{
  "n_layer": 13,
  "d_model": 128,
  "n_head": 2,
  "n_kv_head": 2,
  "head_dim": 64,
  "d_mlp": 320,
  "vocab_size": 5950,
  "activation": "swiglu",
  "norm": "rmsnorm",
  "norm_place": "pre",
  "norm_eps": 1e-05,
  "positions": "rope",
  "rope_base": 10000.0,
  "rope_fraction": 1.0,
  "qk_norm": false,
  "attn_scale": 0.125,
  "bias": "none",
  "tie_embeddings": false,
  "parallel_block": false,
  "init": "trunc",
  "init_std_qkv": 0.0506,
  "init_std_o": 0.0628,
  "init_std_up": 0.0724,
  "init_std_down": 0.0724,
  "optimizer": "soap_variant",
  "lr": 0.0101,
  "weight_decay": 0.0,
  "lr_head": 0.00822,
  "grad_clip": 2.0,
  "warmup_steps": 200,
  "schedule": "wsd",
  "decay_fraction": 1.0,
  "decay_shape": "linear",
  "final_lr_fraction": 0.0,
  "batch_tokens": 65536,
  "seq_len": 512,
  "doc_mask": true,
  "train_tokens": 140300000,
  "steps": 2141,
  "dataset": "wikipedia_en"
}
Each number is 128 + 24 x the weight over its row's rms, rounded and kept within 0 to 255. Layers, rows and columns count from 0. Numbers have three digits each. The size before them is the row's rms in percent of the matrix's.

# up: layer 7 MLP up, 320x128, rms 0.0725, rows 95-161, columns 64-127
# down: layer 7 MLP down (transposed), 320x128, rms 0.0726, rows 95-161, columns 64-127
# gate: layer 7 MLP gate, 320x128, rms 0.0726, rows 96-161, columns 64-127
up95 129:219116138120100117123096101149160137116098141130126088114124138129081109122153183067146116104139121103135096107135120103133102122163134149099114126144144159105136116105116143093155131149116146
down95 083:175124174111121212158109107141115157148089125135178096117117119085127117089136163128172106086143115097117116131114134155142111110162143134096143153150105114161107133124116131132121133140144134
gate96 113:085159189104106127097135107097115131119085128147147104153106127145171140109099117104097108124151115150114156131137154150112134112117114100143179109100143132121080159120160141142126098137153117
up96 104:119102120122138171133136128128170134136147139072138168121112089078113119113142091088137150160148160115125112120120125136106136156130118154123132153142121128164162140120094129078096155096128096
down96 112:148104160146164129108119142134133111142143096144128131118161112155135137090132169079086129132141162157130146111084134127119121139178112137140101110132130122115131166136108145160132099180090112
gate97 110:154120122128139143136105165165136124081151150132137118098137113186119162163159155164096102130183167162093106110137116118112163133108142093112130134120103114126155114151115115151076122102123109
up97 105:060162094129155147128116120123095116153115149126123100121124157125098140134152141137072171145137130095073120083116118155142110139127138101130138099121154116129115142119139139126156135179144138
down97 103:142113133107079094081090140120151099112113124155113123091094146118135120110083102145103123109113125132106116136141142144152172184135127146147118112119128133108162131140150196167113128110118088
gate98 089:132134143131165163151112142144129162093122128123144104142121128108119150144102076108157134163141119200095141133081124134151169152104102143100098120105121129160102157135100132145082121145114123
up98 104:089157144126103126159142045122131134149108142076138125141102163116113128152123089130127158133135093124152115095170092127138163119139131141125097135147144114094132177149124086127125102106106146
down98 109:091089156182088139145135129134135053108150145130174140178109148123119151118126145153080104098130156097181093103145106120130135104164146149127140162135131129094133132146130102109142142123148137
gate99 095:111175110122139089114135119146119128146082127082112143097134136149145144107124111107105139128126167166123134090169132134136128158124179099164142125138122145120136125157176091148138120141131140
up99 095:140124122122107156153139091104101170150138097095102151144088131135101127128140180159133132138105094106125113134108124141134124106166140160092121115134170130186171148141119131109125122145163118
down99 099:123125125121074164136078177130114178130091194161086182103118104093107124106145165125138142131138124114115117151142142113086105169156123103102111155106113130132116124160119104122136131128126162
gate100 102:133146102129157136129191098133129168091154162056136124109141110166162170107109131120120135103100181125090119133119135126108105130108112153118160079130105152145123119133095096174095141104147137
up100 097:105131108097115111127093110086144152158183125158158141134141137146129147131173101141155104147136123195111142130085128147163161144149153124136106129129108108152130171136143102141135159092115138
down100 097:125123122149093084144179138127097124076147098104150086130162130087150156141097104122146126167076161171079110153127166157134166114103133098105118126101106151101098122111149129112131132158141096
gate101 098:098144142088159093147113113156141126137117122100095132134132100107128125101118119117140144133128102087136167151119163129170138117102157119097169085135207121168109096171132111147090138114112113
up101 097:172171141141125136127063091150123137109163158169128132126156161101120101125149144182145129147113122121135102124147105141089170120117173122110138073166174154157157093139135112148127165078081129
down101 102:140128156125177156128073111146153132115121113153110163136126134106137124071151139142092148127121150093137128095160116083159135129116139157127097088132167157151110103149109160121113151127160087
gate102 093:135129179108163148130168097147118097157111169125125173163153145145157126131083135130125147154139141121131132113160152166174104111148150142155092135125117146114135132158102127159122114073131130
up102 105:163147113109158107120112118120163133152068131163119111090098144158128118097128119137157159128121119129140156144100100084130159106129128140124085125102140099127093156146123124141093139155110118
down102 099:172135144138134168165127106074096176126083116169158118120128158087128134109143132116179132077118143108123131120105108133120106094156134104122151129116121093117133140163116091098092111135122110
gate103 091:129138127158162072142151152167157134122139143169152100134145121096154080130097107153105119130088085155159136157125158117128110135134173183139105114144130125147140123095162110088145136148107123
up103 097:109114145121115145120153136139110153129083158138104125133163155141114161156114145110122119138171136110136109132090159146154152124162140119165142127116143146119106083110131100118146155127119110
down103 093:090115109147133096123101087086173120117157088128122152116129127160135125113106110165149112120113125140111131119152109100127096175162133137122117124087118150120193120131102130114153127123130109
gate104 110:089137154099144151093101119101147125073084145142146114103136142101151116132156128134163130132122160132111129121141131141084082176098099133149116152105118142125119148127135142142130135122133112
up104 097:149120113122111127154101080157146150131134150111174115126123111124130117078153130107149155111140164139102123119136140136171155107153107119108131136149188144116138141124159120156130094125090122
down104 105:152130114118140103143144133130122174114098148123146156140097125165136175138138129154104108123155125146171160168121142136110141120137098102120082171137118134133123109113112162130137103068087105
gate105 101:108119142114134174096155098122153119122157084133124139143143132150076159108068144143149114120137116153147116149151137172104147131102133101145158129117158131154095103107128140137138158113117104
up105 096:134153179147195089146155128134138105126097119129143125129104075153122119124112135127118166126146141137105137147195102124130168171153093149126141140101160164139139135139158143147147143122122132
down105 103:113138124136095123122108099129132133080130100107129109146125138139127103105080112103137120120160108098152142128144151110152142165115159110090123165113142146120163142140119115112126120119150121
gate106 101:119139097136151131153145080154069167133111101114152081126105096120105128170152161147146143191137125090116132179153130097160111114089151128176136124138135152084120124127158178123142100099115122
up106 100:143168124104150137137109153148162138139104160113103132103133115125131141095137137115145097132123115159161151158142135130114159130111168107040117161153147145134140133117104112134127117171130117
down106 101:138140099074135153152093146080093157119091140124166099143134119128149112124149178166177114130074161130162138183123157099166121125111141108122152109118166129133142151130102080131122112150112100
gate107 096:137141120127130149132123134115179153122156118086116132162149157099061085151137144112157126132120131135141055140128141151115098086101113093144095115117108175127113160082123165106170096177117110
up107 098:184135122070123101120088125171114120114131139156120140145159146132086146138161153157143112116149129086111153160114123133159134132139100124086096151117139150108118138167075158123147122149131108
down107 096:107119090177121118137126126115095079108120136123131149111104177153128138154103126114103171153075122168112087121173140112108094115133122132171108132138106141146120122094136124188122147097136115
gate108 103:160123159141145112108156125125106115156123144114107151139144111158105130135146152149108132170145127161150195147140085151113135134118156134115156114186106104136104113132169143169140087102109093
up108 105:076176126132119109140083124141165094157107114153125088125142091116131122097121081099144122091123143131131124158110171124137144121174142153148082131105117154136107118097065104137114139145121147
down108 099:104109145094098156088123120124108126103144096168128142138099133136129094119114083141129139146075124080091107071117144141121148118120120117116124134146127132129116144118127111079113137159149133
gate109 096:177131180108098149124136092124145158143139118155161114127110133148136166152103125133130103161134156138176095173147135131109152106151137208107135114104156150123110119123118178140161077087137105
up109 106:134075104121113137097114177163175148144100131124132125135072100100136141097129155125130124138123122155113131145139135114106115155108167116115125109144155153158135144143104132101149086120122118
down109 102:159136100183146124123140131115152121145134118136154122124100121116150111125145139139113122121090135125123142146106128127137113159172181092140183115068139150122082143115090121134128126176125161
gate110 100:089138127130119125116170072081109098158140154148167178133092175107147156150058141124136155141145157106120132080150130124086114122157108112143122142117120136165104164090145177129114111107098084
up110 100:141130107107093124106150112140144135123126172157109123124138138111107114158095139132126167183090152125119146122152103166149129113134185128137095152096142154087124133113124136091134101146092124
down110 103:177138160125126098121171130139126167140115116142126137120093121155129114106124111107104127090143078082124127103136121129139108104141126106069134114136107109100125156164108167129138152136144109
gate111 096:158125107159165119096122119108131109133094141132113171158101123134170107170096109157128115132106148174155156127113145119133194086088175153123133141158113134140173132141135124106156165124139079
up111 107:106130158126106091138144159130120113118108154120120123120119146126129105100150076158148133168071127166102153137095086121106153106138171129088144120140117119163131126135126114141124124100078143
down111 086:143149150091087161161129147124119140128127105119170100101115119106149121107134138107129112135168125076133137117104139107077114129150086139125161113151109121128088160149100096113127119131143177
gate112 094:107135094102134152100116103097108125130117084119094142145137152129114101178127140128113129133126127114104106125092174087146123088136089149146151179089108148157129121126131103124145133139143129
up112 093:156099112132128130147122129082113139146117137123118122083142130125139135135129132104120073145129169127114105107098113186128116106137142142178173078106118112149132115135119103137099134105116158
down112 097:148127135105138123134126161170112105143119159117097124136150111106111147120115136158120123158139112115100134112084137124112138159094133110080144139157077137148123093166131109138140139064132115
gate113 108:096174112110183142105158118137143133119095139133139127143125070134114140162101139153131123120141166096135156134209132144139159154112126112112144088130129144132134085086149129126115106128101102
up113 109:140155114108070106122127126081143159119111074095168091143122099129168148102160167125101163119115156148140099166083124121156115130139147142129137144142143098167144110140155099168113147068117147
down113 107:115157148103154129113127138134159143131082114105106124149129090134143168133123119109102164125142143136121142107099095123123105102158157118126115104174140124135116114166130102119109130094121127
gate114 097:139109125119153149114134109130136142163130087142136155138100129127084062107134117140173165098146115107105150116100128127133132142133120124140112136093148087163102159073141137107170130104096109
up114 096:154112126188150097115113124123132139155164170114142114134120116124159080131156133144091134154139157107096127166160128201161114141130158132099128135114184141122138135171125136114135091120119136
down114 100:123126080069152149143121164143089132132103152135114112109162115136112100169144137138151142122128109133135171139165145153118140130118107105084118095093158106111118103152119118122190117139102138
gate115 115:122175139093171138145135138102112146129171131166122135162075116143143107117128124129144157108128118135139119156129182184113100125104169095150101137122077146137128120146136130111135125132134098
up115 108:130095156110140126155127105129128147138148152167097125130083137169156129154099142157096176102108117164124091095137132115118106091139144122129105097088119157157114126087108147108145126141128114
down115 106:112131130104133097109111108128138149105152099152111114142132095127140138076132150113143145168153103092134121118131111119110160120167081139087124131120144118096162113056138153099120121078178094
gate116 094:098215114112112087144081115134131108150125117132092133120093072124154142143123102140098128122129149113114135106136154137150142125099150173164134108154096161121125127104114093157132138116109161
up116 088:093143128145136135119132170167110154180110138118100156092147146115135143144139152122153108175153098127117120141105084114173089150143130101110146140105129138132129105120173141094104071118143135
down116 096:106151150124154156125109149203123170154089117085102165105138130165191109149115131165132120157136116090099122166114098119144152138152129102056116143137108144115131122150122096132131112155136149
gate117 095:150126181120151134083120119137134164139139128116114129135105104123128165109140143149130146143175172122118112163114158177080139187115153133122121119143101100149126144117135178137100148129104134
up117 090:095130082133084165114102167147079101145124111124161076115082105121132124162131164158149161112137131140144103111071124126143172146100127119166152127117146108154134092169110094144136155123153112
down117 092:122138137126124101114087127148147077123125161094102117100118081108137071144091142125154111131130127150126143123128153106128128106148132164150125131162153128131139191099136119121132119128104128
gate118 098:131150139089124145111112128146108184092122185132130169108143122137111131123127127134155138079182089159126173114153161142125153097161161093077085099138148118097117127102144136114105134096121135
up118 093:088100131156126140165106150132142139098124121086075120111130137127147128114100113116127113098115113154139155149133133096073111103113113066147149122114130147092115111117125135126146179083161155
down118 099:127129113160109139104114131108143141110144135075139116124143028095162126121148142107115106135133081112128117124158096089141108125119126129135115124116104172098119138152125124116131113134101122
gate119 103:140133157123167146153129151115139127080127104165144142176114118173136103086123140119142123072142127125129189139154122160181137086138146126158140120117149146090149154141105155107150118089109130
up119 102:193092129110138123135153155096128131112147151130143178151108146131134126093110086125111128164142096160149132180119110164112139117124136093148120170114117090145134141148191162127143113109190144
down119 105:090120139127114119128155098102116137128106140124153078085157146144104131154120155116133067129095153125118142152111162130110150146102121129104141094156120078104114147105150143125106138110123165
gate120 096:157122095058122087131128115098159159105130082147135087192147154149114129158162122116096109129120165098127118139126105095114109146121137122164132140105117168102093090078116126160147156107160131
up120 094:106141108102125072090172107100164177114078119126117125156120156172185140162172130122139102120088129110128135136095135124105093110118131147115153147116111121100167176122120158095150158137189146
down120 099:122126141184153179146084156173138142148150147098119174093143103077136110146098115139135168135166112172134101114113134139108122127090105119119134129137147096144155141168158090125096122137097111
gate121 086:114113085145146154131146148127134129132126151129138120120131083111124127107158136115148093185114130108178135113174143095102142076096132076103132169101110216117129136152116119102113100101143104
up121 094:160142181109145148110103142139162111160170105124112129106152132169141115112120091133122117138116112126096116123112180122100123175117147173148153128098101141128095111163125130105150094138119173
down121 092:121142148120134102127096125106142133170142182151117159109121121104108074135153112130092132168138124150168140118132137151135075107152098120136117111095087173096116104096157130119113156122111109
gate122 103:116151128064121136155097149149163135171148165113129116099148121119132100141116105129107127157114134140136175086145145130132134157141131145117156152114108116115089146112110150170094143125148103
up122 090:133124127120100126146102103137109163129092163135113131141102150110129148127128066123111136117106138099169106103148184165138118134114121119170164080113120128122129122177080112146153086160116147
down122 099:166127128111131169115146098090109122113132156134149133134112135158108121134130138128074142133160158176155115103075100171123114095101104119185144111144098094089153143136133134073096132137111126
gate123 091:099088061139113141127148109139141121148165177118118107113117148133123143127126101119146163119124142098148132124142134141125155169164141150148123139138130153081093145139124131111125158092125157
up123 105:109153103086138143097165169110123115129116115214137130165173133102108099140146157159109088142115119122119124087099104119104128121079139176083175132144126108170110098143124158146158116144117123
down123 083:057110078159139094105096114133109094123158135096111125148139127137142134112120120130114130109144136133110140128150146127121150137104136135177083103115137170089156135127164160142113152153120128
gate124 112:148134135107120161146129075135158128153145109131109134119120163116145120138099183125161143127170120117171152148110141100149155132162139095168142094110135153117091102097145123138118050119132112
up124 107:125135136156120088115119115138172129149121119104118097126146117166122137154120134167120135104176126124099156137144150104168149099106136117123138137157158106138144118142161119130102158128126116
down124 105:125152083156114119101107129158157125110141077107085142112119151100094122138103137122115165148101134190165096136145114131133112111106120120115132138178127146178119160161160131136156143118120115
gate125 097:109104108165137164105131089095157095165133111150118185152127097100110105134170110120138144106129112119092111171108154149152090184097110132148128127153143140142142109188151108125128123111118129
up125 096:155116143102082079095113173183129139146146136149140121124109149081119137133111149118131118151115117146111148147141110083142139142129116140120152147114160130133114150106105144107114076092132183
down125 098:142132088130097106148162137119149112122128132196146191149123169086140097122145130137079098114128132156134142121130100126127130109148109138136153122150117137107155117118061106121127101089067181
gate126 102:138137118073125095130124095125110140145131141109114121132155129149147087099168140145117156180145166150132079157116122103122163142119108136175126143098134146138117103096124112145114136087121167
up126 101:146136124168112118135097146115130125096134099138166095164122152131190108120111095103121130089133141158136118110128145159106056111117096132118135057167156148136130143158155142105118139142134169
down126 106:122110062112143138128141112104135096093140111113117128156152141135149149134099116117103104076145110122124095079143108115102108127155124072116109140157117144134170154166124142097131148193160096
gate127 089:126127145091122091148145086094172141157100101121095100115153144094141136131122150125113086106128141134156127146131098075180142142111149159147125133116097109152094113119122152147127073111165100
up127 098:161145134138117139072143154095117090133164110133143126159166141153120110163089089153085106143079130146131136102098094111142133073154143139084101095140120123118084122146070131135097105138079125
down127 088:144103153153084163144111165098136180125110113132110114149096111127122120126120127125142157165167105096105129179137134160137135132168136141085131103155179094142128126130079128129099103137073123
gate128 107:108143110147164142166102139093104148184149103098131173126122138128139151123134152085108100152100135119116126086161134121098120141148108119103062204135174113146118136159160110076138131131134126
up128 105:122130094148118146104140139162122163079122147176115137143152152117107136135161125117157139078159143159106119108118123090156130132130148085097167100099143152117116122105149132136123171123123110
down128 104:136141151161129168100152143137116118179154106165147106141129123073129080118156119102122126139131117111135102142116179103166130105123148089125164106102106130159102118077122139138107131103123125
gate129 094:081155156157111106128182155136086160139130120090145142103121160134135152188121117167095147147131174159130105133145126139124107124158121151118082138093116155134085099137144168104155125092101145
up129 091:174119099156096132115110158111150114146131152143162115112175142106132103087093111084115105158140120083174138141139106110122126143116105134110131079163165095169132151124120114139114080131136176
down129 098:111145144128133104110117102144132097108100168137089129121137116099086124104145162097138118104133134100118156134107154118090148141127148080101159116175157143116136122146142135146129106088107092
gate130 085:111137145135154142109114143108072148109137111150114129086176129103143171109163118119122130091179123122121097137106153096121123141146106114081125107125110134076146134091130144113137099134150099
up130 094:170122156115142112124135093145106137156158147125118108141132111166128145138090099130112168172115132117114158114154083159116122138100119136105152154103120163133162143093080148126114125158107121
down130 105:121121106103169122120105155129137158139132113119097156093121110142124143140133079135123096156159124117114188125130106091129124166147139148101087119126120137159127119060159122106137141106130101
gate131 100:134158129124138094175160126131122132111142093116147123113130101145139174151114133125117134115151159130135143161121137129141129129130130064142175133123119091164121102102158120116125172117093127
up131 103:178143122123157136150162123117106125120101164128138084114100149167147124104150092111118095116147144125104098097096128111114144135158156133105154121094104105156137105145155143115124113149101161
down131 104:121138095112078147079117131145162156162139146115117120161151131093127113125106067146177115166120114113101108126135141118138113159103098124131089136126136146128145143104145132166125150084160116
gate132 099:109146093148110132113132158099145158134127174159126139102147140160140130172106145104119138114146135114112090159150128155125084092148155113175135142101135087120137104139132186141088149126104092
up132 097:099155126150151109106098149158119168105138120085150136150179111090139079108125138144117112132132140137141093117152148171156169121111090121166120147158129179133132113131109102116139133132144112
down132 102:115121126140094072174130133125123154136127100147116094141151124113162123115171139125129101143111108136125089141096110090078099101129187134107130130079160160155111143148117109108130157154088123
gate133 092:148154128152101103132131138109159141091096135185114123122122139129081176154124138121105102121107121153153115110135148086113112145138117090175076107141138130102158185125108146117147125168156156
up133 105:110135078138168105157107092123147163149098080125100154116097137152147140086085119121092144146114144164132121126094118175133138121109132140108130151125123164110089141166115115138123119099118147
down133 092:163119077118141106144146139119171123103158116092088139166153104101128167161118105124138103111112140155148147110135113139171110113136114153130076124085091165121131134116138182111120126127150111
gate134 106:135159146164158154160149110127087166109099150137182152110094111137135130156144140098139141162195068088117120142111147165153167092142124139128140119091144162110126072082144158153150134136140130
up134 107:163102167137109111121119127146153144141171117133125122111110129092144109104089091135145130104119121126084134115159084107136109180106166156149103128112114121089143101129136147146138153124110133
down134 105:145156156104143112101122131100142106144110085145092131131137177102112156125146123104126109110100141131126087105168139073139148139136202111108101142082097102081151094108112142140139104083138155
gate135 103:155088143163142133132134104113113142148089174129100144135109149107155123156098087129116103152175112113086113120150112126124140116080122126158143125154096147122125127142183090187137120100130120
up135 106:149135129153151131131101112171117093089179145156121169123154130111114121158116136078115143144142125115161090156167143083090146131112088143135145105123144122131118145111122110122128109124078125
down135 105:153102140132109139124116110104129121136127123121110133115157151132146122169152071126128158119096144144106146143111163101133141128113096095133116110157142145138157176123124121151088135109120097
gate136 099:081139141115084141124107161104123153106111102115105131151155151119123153135085145126142184136117134132133129105124148133173148123105072154169155093160106141090120124152109110140128113065158115
up136 093:091155093100146139160155123113137135114145156169121075145099129145194172117109094113151109174121106129144118145115133131142140131126135128106110140113113123108137146110134094160145150138082123
down136 102:122156125132148087131122177120097133090134147117095104123145149138080153137091086170117114175103104130148106122144133100169171135128125126133107097100133085126169082140147156139123133102150084
gate137 101:165118106133141134196137120119133164133122102158147109129110156162161135134188139126119114164145153136148119115121133106107133120104162137137141090144141162137147126110159143126128159137118150
up137 101:139118119089138133172152122102101129120168169110127129153149128148152121129165143102107076160125138176123158108144119142110105115154156106135143134142129099088138082089116111139132116131116170
down137 106:135109112089119173145158108110107134159087134129140085129134137102098140168102134118086106137132140137094163105129124142113153161106141126121143165097091098097139129137121130115157140189150133
gate138 096:139129155096110144164114148176133157093143106102130133118120185091116099138167112137104150143134113152124152116143145121127118121140099133142078101110099113126142129117132130147138123143113133
up138 096:150128115155108133099138116105133091150135078144117071145077145115123101094116129107096109136152111106121099148141159129141118095138142133099156129098146116136127131163151131119117138106139115
down138 092:124102161085137140133142137130149161144152111144138143141147165104174113156144138100125162112134117113130100138123139175126141109098081133089135133187134118179115094096144110112125124148103156
gate139 106:124139136138144186131095133096135102150072162137132159138112164143138129125174081140172116154097179135169120091099114190126155124100134155124166100127119144097119119161134126089125117114138104
up139 109:145131092153124153119147124143157108127105127137123089127144117142079112135142159133131167106125105146148142101147105108081127090147140122127081132137149130114161114146158104146149117121132126
down139 100:105116146150186113163119151162158128108148140115147132108116135121134106115129110142145149137127128171103170134127110138152135116126123183140117095135129106100091141134182174122106137068121123
gate140 097:112143110148120122127107131080119143121117161143199166151140137127158157123110136090119124119138153109145125093092138103095148138129122145095160116109134122106143137110161129112168124139109124
up140 099:126177117142159136119147109155136124139171145157142163149153080120130093127121154143168083144145162133116100151135144140141126111153116143139151072149123112161170141125101092105121135129131135
down140 103:155165102096134133081099149189068120146110110121116138152121143098120107122113107157171083164128142153167109129128125130163136115160132134144141119138098133180130126099137165121107114137108112
gate141 097:106123111126100113120161121102174150128112138146096159118139122079142120094138073127126094086155107130121140154181105162087110146109131134115142187165140131119146123106114165066132073094130144
up141 101:113133102154128140094107178144171180167117166139124084139151108145156193130095117098133153092161124136133108085127138123161146136105148100147135091082129124097128096144137136139124170105119131
down141 108:121103133080131115104138166125092130125092112168112126075125134125165125116122139138133117142170100121122152108115140096121126134123151128144078153098160156181138168111175122117122113111124149
gate142 096:142124138121158144120108111156097109079142114109101094117111095075136136143098104143087127145097160149164108130116149139141127124141132113137095105130128179155158129114118152100082094094124124
up142 095:127127110162118137148139145148117100105128153074093140117147091155119115149135139170098137111159160107113107108173119156102158151128155144092107116172100158138135119094117132115114145101114172
down142 093:181138160148115161152149132088168166147138104152119111110092144143147127138103157145157104126123140147112121123144145116138113121111134105146155114137122099119117138115142124183139129136176122
gate143 093:149139131112089117109140118153104118091146152102138139115157119111137102135123185142146136140087143156123129152115135139091099134149130110147074145193145144136130175145100135113143147129166087
up143 093:131172113146144138094105140158125125089123151103155134117125099135152143137121090125082120109149151149132127093125098106127105103102102121120070135163140139141132121124129050146157109130109174
down143 097:153135131084115099100137162141081105143158144166110163167121136128116114121135124132137151145154136128122126128161149102121161097116102113115132111122171097191159171111121138121140127087183079
gate144 097:101147129104109149132125111090098139095131101145135131094124105073132119106139124093139128133102154107135073145166143135178094151149124126142140126085095152159135145147097087178121142134182120
up144 103:178082108124139131106166165116140143065121109144135118121145081163117097107161192120161139123159142124158132141147137134100101123118089109171148120103108149105108113120109147108101150098098148
down144 091:146137146144121137140128159121146175124104126175134056096129116125158149121114129139120102128148109090139154122103132168111127156133109114100176132150108082187133085095107110111122112117116114
gate145 103:158134104115127127140124143132102158107115139130136096138110086120098114122156076076126124144192112059132105083142092124099109088141128101128163127149110172105081169118151098152085115123153129
up145 104:125143133111166111145170140081156162111125161161148160071133102076121166105162097138111161138119154150120131148117130091097120146084102166144100142137124148103119116108170131122131170104130119
down145 091:118073127109126167123109154113113153123079122179113121154100110164153115157121149096108155129149109131117106136184160106161117165115093140160088146114137093122108114159123124124110126121154123
gate146 104:129108130113145131126174202122086084083109070163133150123117130088139107118129124125133126123134114107129101153134157162103144095164112109135118130132084120083139105122097117169130161112157150
up146 099:154071125121118163150122113135109174158137142113173136183092165135134149086113082079132161123116114144084149096082134075125127140095132098111107131137130106094122129106159142125182139168129128
down146 094:140118092089120083113118178132117077122119166147122155104094115123143160125128148178108112114117127128108136109130132132137160159145124160113150133132124133148147077106148176125154133100172105
gate147 097:087100164146119157107105154087163137169125102096135125139172165109141146133083113135108173144123126123107110123179113090134122164096111178158149126109143120149119136128141153130096137120131114
up147 099:100105187107106180164107136108141105150141143130125102127153082104131113120104124120164110149140101141126134087153126098153090111139139141129155147127106090147142167068133157116072141183133119
down147 101:130117110142128123115142142133111125127120102107125093111102133107121095090156169134129125121167112131118122148098141162130121139170153104109110116109135131138124109103093138091110147127123141
gate148 100:154139131160147132127102143125164126096124144131131108154144164149117106138146152145107112142096102098154088129107181125158121077095139149099099127101123087140178135118107136166132083115120160
up148 108:144095133122139139126069153121175142082090178124099166124148156143188154117143094093180103162119136105176100115108073126078140162170149110154135134135106168140132086132125149110134157127129141
down148 100:098087101107149090109110126173156082090124125131078149131092141146131123160096121143118144145086148134130108123089113099134144158173137137101119103121123141122164127110096157147178144161128121
gate149 100:119162119111160138093133117157151095141152136124131114133109116138188152142118088105103128160135170109119132124123139125111146127137112118084148101161164102155202139109160105109137107192118137
up149 101:097094184114137137121124160127141115145159135129107102100166113131090112134128143104096126163160178118146137097106121157126154109145120122101099095121118101130103128136133134144145130211130137
down149 101:109131101090171129095108145140158149108126117112122150124163110098123129147111105125113136152128161128101121114124117106114144151143095112131121087116155078116175092152115093153146101108131106
gate150 098:133122107140115163105106161098118124149112164157128148159103158153135127111128142121143150169098159079107115193156139130144113148085134140162170126111098111103151120111094092164131121148117109
up150 098:141099153133162120110124129123095073152124145131105181113138141111104093123118107114118150139130099091122065134143131139147133085107107163132086109164145158124125160116124174117135150111160130
down150 100:104133084104138127119170137130124134090085156104108151140129112158141168155124134158131128146087127128169143113125142135109122104136119119113149125119086181103140070155122187088162140114173149
gate151 092:093136159134094193113143120095130148152134146129120168121117128119137120082147109160152137138175125152116086166148088161113147159124143114144089135101125162183143085167128124136144122137128113
up151 096:154148147066116108126113149131149092121081102126111171083160137123127111119159086073139126136128154133135132135150148132117173139137112116120134112107138137092123141086107162136111137116130153
down151 093:139150115136092171182132052130129082125160147149167128108135141124120127149213151105135145115131104104126155123125136114141169123139138134130161121129127116152093151094091120097127143159116149
gate152 102:120130117186162183088140103082144112172169127142111136150090102163133145113146175127141103116102135171107142145136179138127122177115136118120112152113102171126092153155155097119137082135100107
up152 108:093105138092109150151103168094150141129123109135140111124159126092091103105175101127118156156127132149145145136121090093099135120171174136146063146115118142133137126109152162137130118102146110
down152 107:125099119140097097156101126115138136189105106139116144119172111077146128074120113115143143131079103135119147081108118117151172147151092140117135142134106098125148106103152163099099113138120130
gate153 111:096136105151104094116153135090115110119138119147104116134161145129136150166136143167102203132149171125124110134128113104105152169106143119132141120108111145094116115137170108175136140140083098
up153 105:130125152098095129146072118118140150117095158144156119127118127198110133090082149166156113185147112118169134144120144136112138153139138134104161135102094106147086125112130120106110157113129110
down153 106:136168168134098126157118157136160212134118135088149127122129106176141122148119156132162129123133106085140111120153141128102158098174130135094127112136129162151150084157124110139160149091151143
gate154 107:110114107113085117120159171128124095148157105124136119143133146129123136170108111162137134098095135122163111113104148117156138138120138115155130130124116158147193096093146123141126098091145127
up154 103:128120100079108110142127104119168095138116146101142168138128117167101134126123127158167141139175161131123163111136128108150110097086111137118107139103116167099118110103168139100122111141101118
down154 098:131169153122186085116084127137144101082161113140118111153120118118149143131150100092148128145115132133150101121133116115124163128151137149137105113091146152131143107180133082149121150130152122
gate155 102:106132133093116106107164107114112116140160123104153129125140148100098112166125146153137098123150108122158087202075146118140143165150133124134090115108107148176098110107146155106122112123132162
up155 097:090140105151164114128162141153136136129134175073192095100120111111172137134145124168160101141107155138135106177123119162123093176081172139135108129136156153131112108097155158114166155156170172
down155 095:149102070138155113145113122116129107101127104113074124149084133113133160142113096097150111104129137140123169139162127122139105135157131114121109160118130144144189143139122129090102150166099106
gate156 097:134146147104123161126181097119078130134114161100147119097144097171117090149130093109146127083100141163115129110121146119136109140154139124167131103144134081125132123127117147122110123144126138
up156 094:117102121113157098147153118125142112141136157143087162201114124110173136123144106135121148098142127135113128155096127120157154119137102161123079110079166133149165130161139164138093127075131152
down156 087:147114157139099116117109173125133155132121134137158083111150097110076106151133114080127154120109122110093139133135087124137118102123104096124130155161096142152108141105122111135091123102123125
gate157 105:145117081138129121124093120126115124160160141186149147153128144084079157164101161124132147160139094146108095133126135152122143132153136098138152125124134137143167106110154079142120127064139130
up157 096:125113143128134113110170144115155158121116117142122135097126115163167172106142128161130085091078119100119159132104085064117134127148104100140165127128100164134142195140092133127084135144172125
down157 105:132107125118130133149161129168118152085125119058093102100148111122171123115154131148153116093140153117147139110118061084119068158120103129107165113129118111107119139137142158169158148122107133
gate158 104:079097132150142114145131155114117104177131157138154140134078090176130159131128165093124180159153076125150132107110143124145104126147131119115148103111137183127113107130137133151137072150091163
up158 107:118161112166087146070125132128113112086132135133127094132160148104117159104077118131131136127127126115082125140098118147111137117101143103123118097155159142102157152111101145163076176131118124
down158 107:122106150134133122099113099142127110113069130171145147122130098095125188133150128159117129097124076106098154114155140193145157141121154117103077133097163109123096110104125152148120137135166134
gate159 120:122127131128145130112120145109126123122083150158131156123146133104103096122129143168099205102106091162194146091121121095122091149127106104150121169106119120106113106126132106173115131124110133
up159 118:181134116116142101139121173112128122089147095104143105096153131119115145146101144127158071149158136094088125164151095178162151141151136122166148117118121141129121133145119112119137178113113120
down159 108:121101139140118193178127095106152167133121163113134145091146179099143102124079140135109107153139140116160118107123117114095147116116106144140163092149100095182128128130116152139144116155167150
gate160 108:138169139119136123147097147143132094102089146144140136146141127120121104161172152156166129133162122146113142124155131125101138152103150112108126144119131125128135110132099173134159095134116088
up160 099:107141132094145177138126099173132097115162124162105097113156128127122126144154144135139113162157140135142118143119126110102122158168137125113076145125124154108149125151073155130117099163076119
down160 104:144130131120164143095116130144156157081119134147122097095157134129130118100155135126132147094159140157128130088164140089119171151141082134094149150141130142106160060136097140151112111135149121
gate161 089:123087129100125129112109092154134136135129102150086119138156096136157141100107143113103104154122141134088153125093127130106072150110138141126110145102134134187115106107132142116136132137125132
up161 089:162140107118135117149080131110114155117128129119127096128131098109135173096138089091129146160151133136087069149132156129126100121136152115142139123129153112118127069143116133118105136138095109
down161 093:141094098112104114154135068113077119115126137122090123121144124121156159087073118139116098118129137119086126092122130106132166138154075122130137149136138154149123178110145158101126139151139133